{
  "activation": "swiglu",
  "tie_embeddings": true,
  "final_lr_fraction": 0.0
}
Each number is 200 + 40 x the weight over its row's rms, rounded and kept within 0 to 999. Layers, rows and columns count from 0. The size before them is the row's rms in percent of the matrix's.

# layer 3 attention output (transposed), 512x512, rms 0.177, rows 291-295,355-359,418-423,482-486, columns 128-255
096,230,176,90,195,219,252,123,155,252,195,195,237,184,245,223,274,189,228,221,214,239,256,295,127,210,165,225,145,197,187,196,162,148,126,218,239,231,290,135,177,255,157,171,242,277,167,153,100,211,195,151,181,196,169,191,195,238,188,195,201,176,196,321,212,193,158,187,165,257,139,193,213,206,192,233,187,186,211,141,200,216,208,236,186,223,195,140,236,126,162,191,154,173,218,223,210,208,260,201,247,239,192,214,190,204,210,142,250,189,192,165,237,195,197,159,203,222,260,219,180,251,210,232,140,236,220,257,237
109,252,244,208,216,198,219,176,194,196,217,166,187,246,212,154,128,243,186,178,223,238,156,220,208,116,160,227,212,106,180,130,190,153,208,136,109,251,236,256,241,207,171,220,235,246,237,231,156,212,174,192,181,212,186,245,217,167,95,236,210,161,228,146,199,184,214,223,216,211,202,169,194,274,205,190,207,244,220,138,211,202,219,176,128,232,196,192,223,299,274,235,128,204,150,119,201,206,173,150,235,247,235,185,170,229,239,133,130,205,224,143,234,137,271,238,136,208,250,249,233,262,234,234,232,189,203,181,182
105,193,165,236,223,203,153,142,179,178,220,183,102,230,192,263,191,158,216,183,127,169,139,152,179,188,162,186,198,200,189,179,192,179,253,267,176,210,135,186,251,199,243,230,176,258,186,199,229,272,115,197,198,207,249,238,191,222,185,272,164,186,229,220,299,259,146,246,85,179,159,260,112,231,263,129,201,294,171,173,126,207,246,164,251,202,178,170,230,172,261,197,208,185,164,160,193,313,210,227,148,159,195,152,214,222,119,151,226,139,156,164,209,196,199,199,227,143,275,198,186,186,153,197,233,193,182,128,177
105,231,87,219,300,239,169,256,229,219,266,198,252,234,187,232,217,215,273,237,246,170,217,212,235,202,187,196,149,230,171,208,203,243,196,179,240,166,195,167,186,174,243,272,282,226,199,213,240,213,186,202,100,203,253,238,172,162,279,165,247,209,115,203,153,175,237,201,195,221,168,173,196,230,215,233,159,171,206,193,187,277,229,174,201,220,160,199,226,186,237,177,245,153,162,152,211,70,76,167,209,142,233,140,212,140,161,209,200,201,258,233,191,247,167,146,86,128,288,188,217,192,159,108,158,215,227,175,254
093,226,220,192,252,265,185,193,210,256,198,206,181,207,223,241,217,222,210,150,202,231,199,208,206,181,211,211,182,210,279,222,161,225,219,187,191,209,185,261,173,212,202,201,240,256,175,189,202,180,180,208,295,187,250,189,226,128,153,236,162,244,253,159,228,235,180,204,146,146,158,194,217,184,215,287,158,287,248,166,193,191,165,157,151,164,144,205,174,192,245,266,73,249,223,203,181,162,182,185,231,190,222,216,149,265,203,206,209,237,254,220,245,170,166,248,171,197,123,249,246,167,232,159,233,194,161,269,238
106,201,175,237,220,203,205,199,145,118,90,186,115,193,194,208,147,204,115,217,121,177,189,198,302,141,199,181,230,232,142,254,139,215,260,241,133,150,209,222,203,183,182,277,181,154,174,223,214,207,203,182,186,195,179,224,170,200,149,217,223,187,120,148,174,140,308,258,201,122,199,189,160,237,196,202,172,262,180,255,287,225,253,212,122,236,264,170,157,203,204,213,292,225,242,256,182,207,166,148,197,195,198,255,209,184,213,179,190,202,266,192,189,240,194,256,224,190,159,229,231,196,216,174,188,169,189,192,172
100,207,182,187,116,182,158,218,197,259,125,126,215,230,181,193,198,255,215,171,191,232,175,125,177,233,160,256,186,164,207,203,176,234,180,270,220,187,217,198,153,228,255,187,148,280,230,174,207,141,248,213,218,162,190,206,158,228,240,196,219,188,175,210,190,187,187,204,254,219,245,240,169,169,187,174,150,134,250,217,205,242,152,220,209,164,249,236,166,148,207,180,290,194,240,212,250,210,222,214,176,140,139,155,239,151,188,191,195,272,192,190,196,222,259,187,280,173,210,194,248,145,142,216,159,257,258,253,248
099,154,153,188,238,233,188,213,245,264,212,284,261,212,186,219,243,220,229,226,234,230,203,260,199,267,210,278,266,283,215,187,159,261,169,192,221,171,184,239,232,159,131,151,267,168,290,178,205,220,190,186,162,154,256,184,184,157,252,200,254,198,162,162,221,134,193,214,178,171,221,172,248,210,190,161,234,135,248,238,156,246,214,223,152,145,190,234,214,226,169,245,192,187,211,201,237,172,163,182,208,172,187,286,200,170,251,213,250,269,266,212,215,199,217,186,187,177,201,201,186,226,233,210,134,252,273,184,244
100,260,131,157,187,246,255,173,136,160,96,191,216,209,237,154,195,183,202,202,115,269,164,259,245,189,197,216,215,225,216,168,177,161,154,254,223,223,150,196,224,130,180,110,169,194,207,239,176,252,289,218,253,274,190,222,217,131,203,261,218,219,198,215,219,205,138,218,167,228,219,114,106,205,161,282,232,252,158,253,236,189,169,235,156,188,221,227,160,88,158,173,258,197,246,154,166,240,224,200,247,198,164,145,180,180,248,140,217,222,172,257,223,276,216,132,280,268,245,158,220,256,203,205,253,215,178,211,217
102,190,201,208,224,111,186,228,171,135,274,221,201,248,185,207,239,194,224,221,218,241,212,166,189,234,210,227,165,145,156,131,234,185,225,176,218,120,172,223,153,181,121,261,235,157,211,207,206,236,198,264,179,248,200,167,209,244,281,214,231,196,141,204,213,163,211,144,157,239,228,182,234,182,149,194,188,228,249,167,182,243,247,218,216,90,241,153,241,199,187,176,297,168,139,223,296,208,281,198,165,193,190,163,209,149,187,196,187,210,154,154,240,287,248,113,246,195,208,172,166,169,206,169,260,276,203,152,165
105,291,184,197,153,219,259,191,293,220,147,280,230,240,239,185,291,163,203,288,168,186,173,194,188,191,197,250,156,198,248,190,80,307,131,204,228,252,157,157,211,252,215,198,196,234,125,164,245,243,150,162,161,161,126,158,272,157,153,190,194,191,194,114,182,240,204,217,235,193,207,212,310,279,234,241,186,236,245,238,186,205,192,212,128,184,161,141,215,225,153,237,242,210,175,239,232,199,188,185,147,260,239,157,139,168,220,200,211,245,212,248,232,239,183,249,181,161,186,188,196,204,234,213,190,233,188,206,203
113,242,268,310,211,153,223,200,228,227,253,160,189,162,153,133,166,156,233,128,180,195,173,195,221,78,255,177,139,204,259,251,248,216,255,191,211,203,176,231,160,218,222,260,231,153,243,178,203,270,223,191,197,179,271,200,270,228,172,180,160,246,164,179,176,199,222,175,278,259,251,209,182,252,253,204,184,230,215,177,115,206,174,270,254,227,128,277,182,254,200,212,208,143,117,170,177,175,201,184,186,176,229,137,184,221,174,225,179,216,173,211,195,201,228,171,131,150,287,220,167,216,163,185,223,217,140,180,183
104,169,175,183,263,203,146,187,209,123,267,208,181,134,150,249,233,147,271,244,153,188,266,145,220,191,167,204,252,224,145,255,217,199,203,152,174,231,150,237,267,230,178,238,210,190,148,222,209,212,238,236,204,174,180,139,183,246,227,131,202,148,217,162,182,136,227,235,140,131,233,184,225,153,227,224,158,176,204,248,182,239,205,181,182,202,266,152,212,249,136,200,257,228,276,279,214,289,194,193,210,244,145,236,173,291,141,258,164,213,167,211,95,173,148,171,194,159,173,192,247,190,223,123,177,192,160,222,160
107,220,214,209,125,180,257,145,189,195,220,114,235,156,256,131,211,174,245,204,168,210,170,217,249,191,218,200,203,271,189,267,199,260,220,268,268,179,227,245,169,195,191,188,251,227,211,166,211,182,138,261,178,186,226,195,175,228,305,154,149,177,162,209,199,192,295,187,193,188,153,197,179,165,197,236,158,179,174,195,145,205,127,137,261,219,208,194,253,216,162,229,203,207,190,218,163,182,199,182,222,156,161,237,188,160,197,159,259,208,142,166,129,200,225,244,175,189,186,142,193,164,261,235,248,163,171,233,231
106,217,293,204,127,144,220,187,292,227,238,217,140,240,176,260,198,227,222,204,241,177,154,157,181,260,188,165,273,231,196,251,175,240,228,226,189,139,149,279,155,209,179,194,133,139,232,247,254,234,172,214,232,160,165,129,189,207,115,223,194,198,272,179,216,232,228,296,206,208,231,298,214,148,204,153,200,211,239,157,175,80,186,125,218,188,225,191,213,209,243,133,173,212,224,210,182,228,294,223,194,226,216,259,297,217,237,203,231,175,181,135,203,145,189,263,169,178,211,223,161,156,201,218,148,168,186,166,152
100,272,202,182,198,214,148,201,233,292,186,159,169,179,239,230,166,154,163,273,227,122,212,203,189,189,206,214,192,174,172,224,280,166,192,190,283,153,236,72,150,201,261,167,200,253,147,208,265,219,282,235,188,140,251,257,203,177,176,161,184,224,206,214,158,209,198,159,227,265,219,189,176,226,260,140,155,132,95,145,214,177,257,203,212,233,213,217,198,170,163,163,156,213,177,237,165,250,194,158,203,171,145,185,212,233,226,211,148,177,216,229,200,175,182,235,205,212,198,148,156,224,189,259,164,139,177,226,154
100,194,211,224,161,160,204,179,177,198,284,259,175,154,211,191,168,199,158,174,139,202,155,139,219,175,246,217,216,275,152,164,96,208,223,157,299,159,213,158,136,135,169,164,254,218,218,152,301,268,239,265,149,253,200,268,197,202,238,283,211,188,201,189,213,213,232,204,187,245,198,227,233,244,199,187,151,214,176,302,248,229,229,186,274,213,258,238,182,197,159,201,221,198,196,238,157,316,164,155,216,184,209,220,216,224,167,182,246,244,226,194,285,164,193,138,214,213,189,238,170,180,202,268,217,205,258,186,171
095,197,164,197,178,218,112,278,199,213,207,188,203,243,216,147,230,201,217,222,192,281,146,170,185,230,213,175,212,196,194,108,151,188,186,187,166,155,122,220,266,110,244,201,175,193,208,211,249,292,177,220,188,181,213,222,253,215,170,92,225,200,198,194,243,315,198,193,180,185,162,160,199,137,181,184,229,210,180,209,221,150,182,155,233,111,180,254,255,193,223,198,156,226,283,218,182,171,210,185,154,146,238,164,221,143,251,217,143,202,182,171,172,168,180,200,138,270,128,192,193,229,168,214,187,133,246,187,240
105,181,199,150,228,166,195,191,230,197,207,280,225,202,208,255,196,209,224,194,151,240,192,235,255,223,181,234,204,221,139,232,204,155,268,201,157,200,237,151,129,126,211,207,141,212,198,199,197,215,250,202,140,114,210,179,209,210,269,211,198,169,126,210,207,190,210,191,181,259,171,240,192,134,178,240,218,143,215,294,252,225,180,209,181,106,192,218,205,208,190,207,204,159,276,167,235,206,144,163,195,205,231,212,163,177,89,236,268,174,195,225,244,203,182,187,226,135,175,198,271,154,202,103,163,216,222,223,230
112,276,267,226,247,192,183,252,139,242,222,200,227,184,226,189,207,168,251,154,205,172,218,232,232,185,238,159,187,204,181,205,249,223,169,173,196,210,201,209,111,259,164,101,206,199,235,158,162,132,277,236,235,211,192,222,208,193,186,187,200,159,245,162,147,201,244,122,229,201,185,187,257,209,215,236,241,207,221,227,217,170,278,197,157,201,202,241,207,240,133,222,237,243,171,276,210,190,251,165,233,175,184,180,205,208,270,240,165,214,217,169,161,237,243,173,129,234,133,195,194,228,143,145,202,147,177,303,144
101,228,227,220,162,216,194,215,131,179,246,222,168,187,123,148,187,212,223,171,159,165,171,105,163,176,220,141,138,200,198,209,208,189,202,218,194,152,152,208,202,280,170,203,180,191,196,195,181,206,261,218,210,222,234,215,234,153,141,170,193,230,242,137,264,242,217,185,254,202,246,208,205,183,252,161,149,171,186,158,210,208,187,231,217,182,259,195,157,201,108,205,112,175,132,180,200,274,195,265,185,202,125,245,142,225,177,253,211,262,214,174,250,195,191,188,266,242,177,217,160,208,206,231,198,238,195,228,129
# layer 3 attention value, 128x512, rms 0.163, rows 99-103, columns 128-255
104,232,256,202,222,179,199,250,170,124,147,153,183,232,193,214,170,225,195,219,143,211,237,159,211,214,192,201,277,246,192,240,148,172,230,181,129,281,196,201,249,111,236,180,145,187,202,257,275,166,159,215,159,172,236,225,99,152,173,218,234,203,277,162,257,231,157,176,162,182,224,157,240,173,154,91,251,150,161,184,194,210,184,170,243,191,206,222,159,199,257,226,255,198,169,192,158,242,208,221,192,148,277,144,161,192,162,264,142,207,176,307,251,229,235,154,203,282,157,258,225,157,209,174,238,183,174,175,195
102,158,215,242,165,208,194,208,192,220,208,178,270,142,161,245,268,163,176,269,118,179,266,162,196,150,195,185,183,271,254,208,263,210,260,205,218,166,232,227,124,182,137,188,144,241,239,199,258,201,176,161,220,214,200,110,184,233,166,258,215,294,189,228,170,209,171,154,216,177,135,273,199,264,223,235,212,196,226,202,210,211,186,159,255,139,194,187,182,169,125,161,214,203,204,199,167,121,260,246,144,214,219,159,220,231,243,204,174,226,179,266,207,234,172,151,269,291,171,204,134,189,196,178,241,170,157,274,250
103,164,231,215,206,177,260,254,176,249,202,224,239,192,209,210,156,219,209,178,299,252,255,202,207,184,289,114,202,230,208,229,188,208,150,139,203,184,245,158,121,192,204,202,182,149,134,179,156,155,216,191,182,240,212,201,196,113,185,154,282,175,194,223,129,119,208,193,221,206,263,174,251,163,114,225,189,182,202,172,262,169,136,252,156,142,182,231,194,194,168,184,174,148,193,180,246,93,180,243,174,247,152,187,164,212,191,234,188,198,292,234,264,151,255,157,204,199,156,254,216,210,212,202,177,246,267,186,175
102,177,266,208,225,154,271,191,137,172,156,151,198,103,199,149,216,184,162,163,142,244,194,192,174,176,230,187,172,151,195,165,133,91,142,194,169,233,183,233,215,211,231,114,155,191,225,127,165,160,238,243,224,200,244,207,92,200,249,138,133,224,239,205,231,202,237,195,221,158,182,227,163,202,158,245,238,230,208,254,228,239,181,192,203,196,242,244,258,209,166,159,167,240,159,207,164,256,186,170,237,225,228,220,201,224,165,224,168,253,228,193,244,195,192,212,249,294,206,118,159,194,245,266,239,243,165,238,194
094,193,216,170,164,178,239,199,185,129,188,189,195,195,159,150,121,221,223,178,159,172,204,235,158,154,123,218,201,247,179,235,156,185,229,166,149,230,262,202,284,200,252,197,211,238,245,198,232,120,189,205,162,220,149,142,173,238,261,161,244,238,186,220,199,118,151,223,207,204,146,157,184,224,158,174,210,175,203,177,254,236,235,195,241,234,186,209,221,149,233,220,236,234,170,223,199,90,236,171,182,251,201,203,199,260,186,138,149,102,212,178,247,212,183,111,194,120,206,207,154,225,163,223,195,244,141,208,196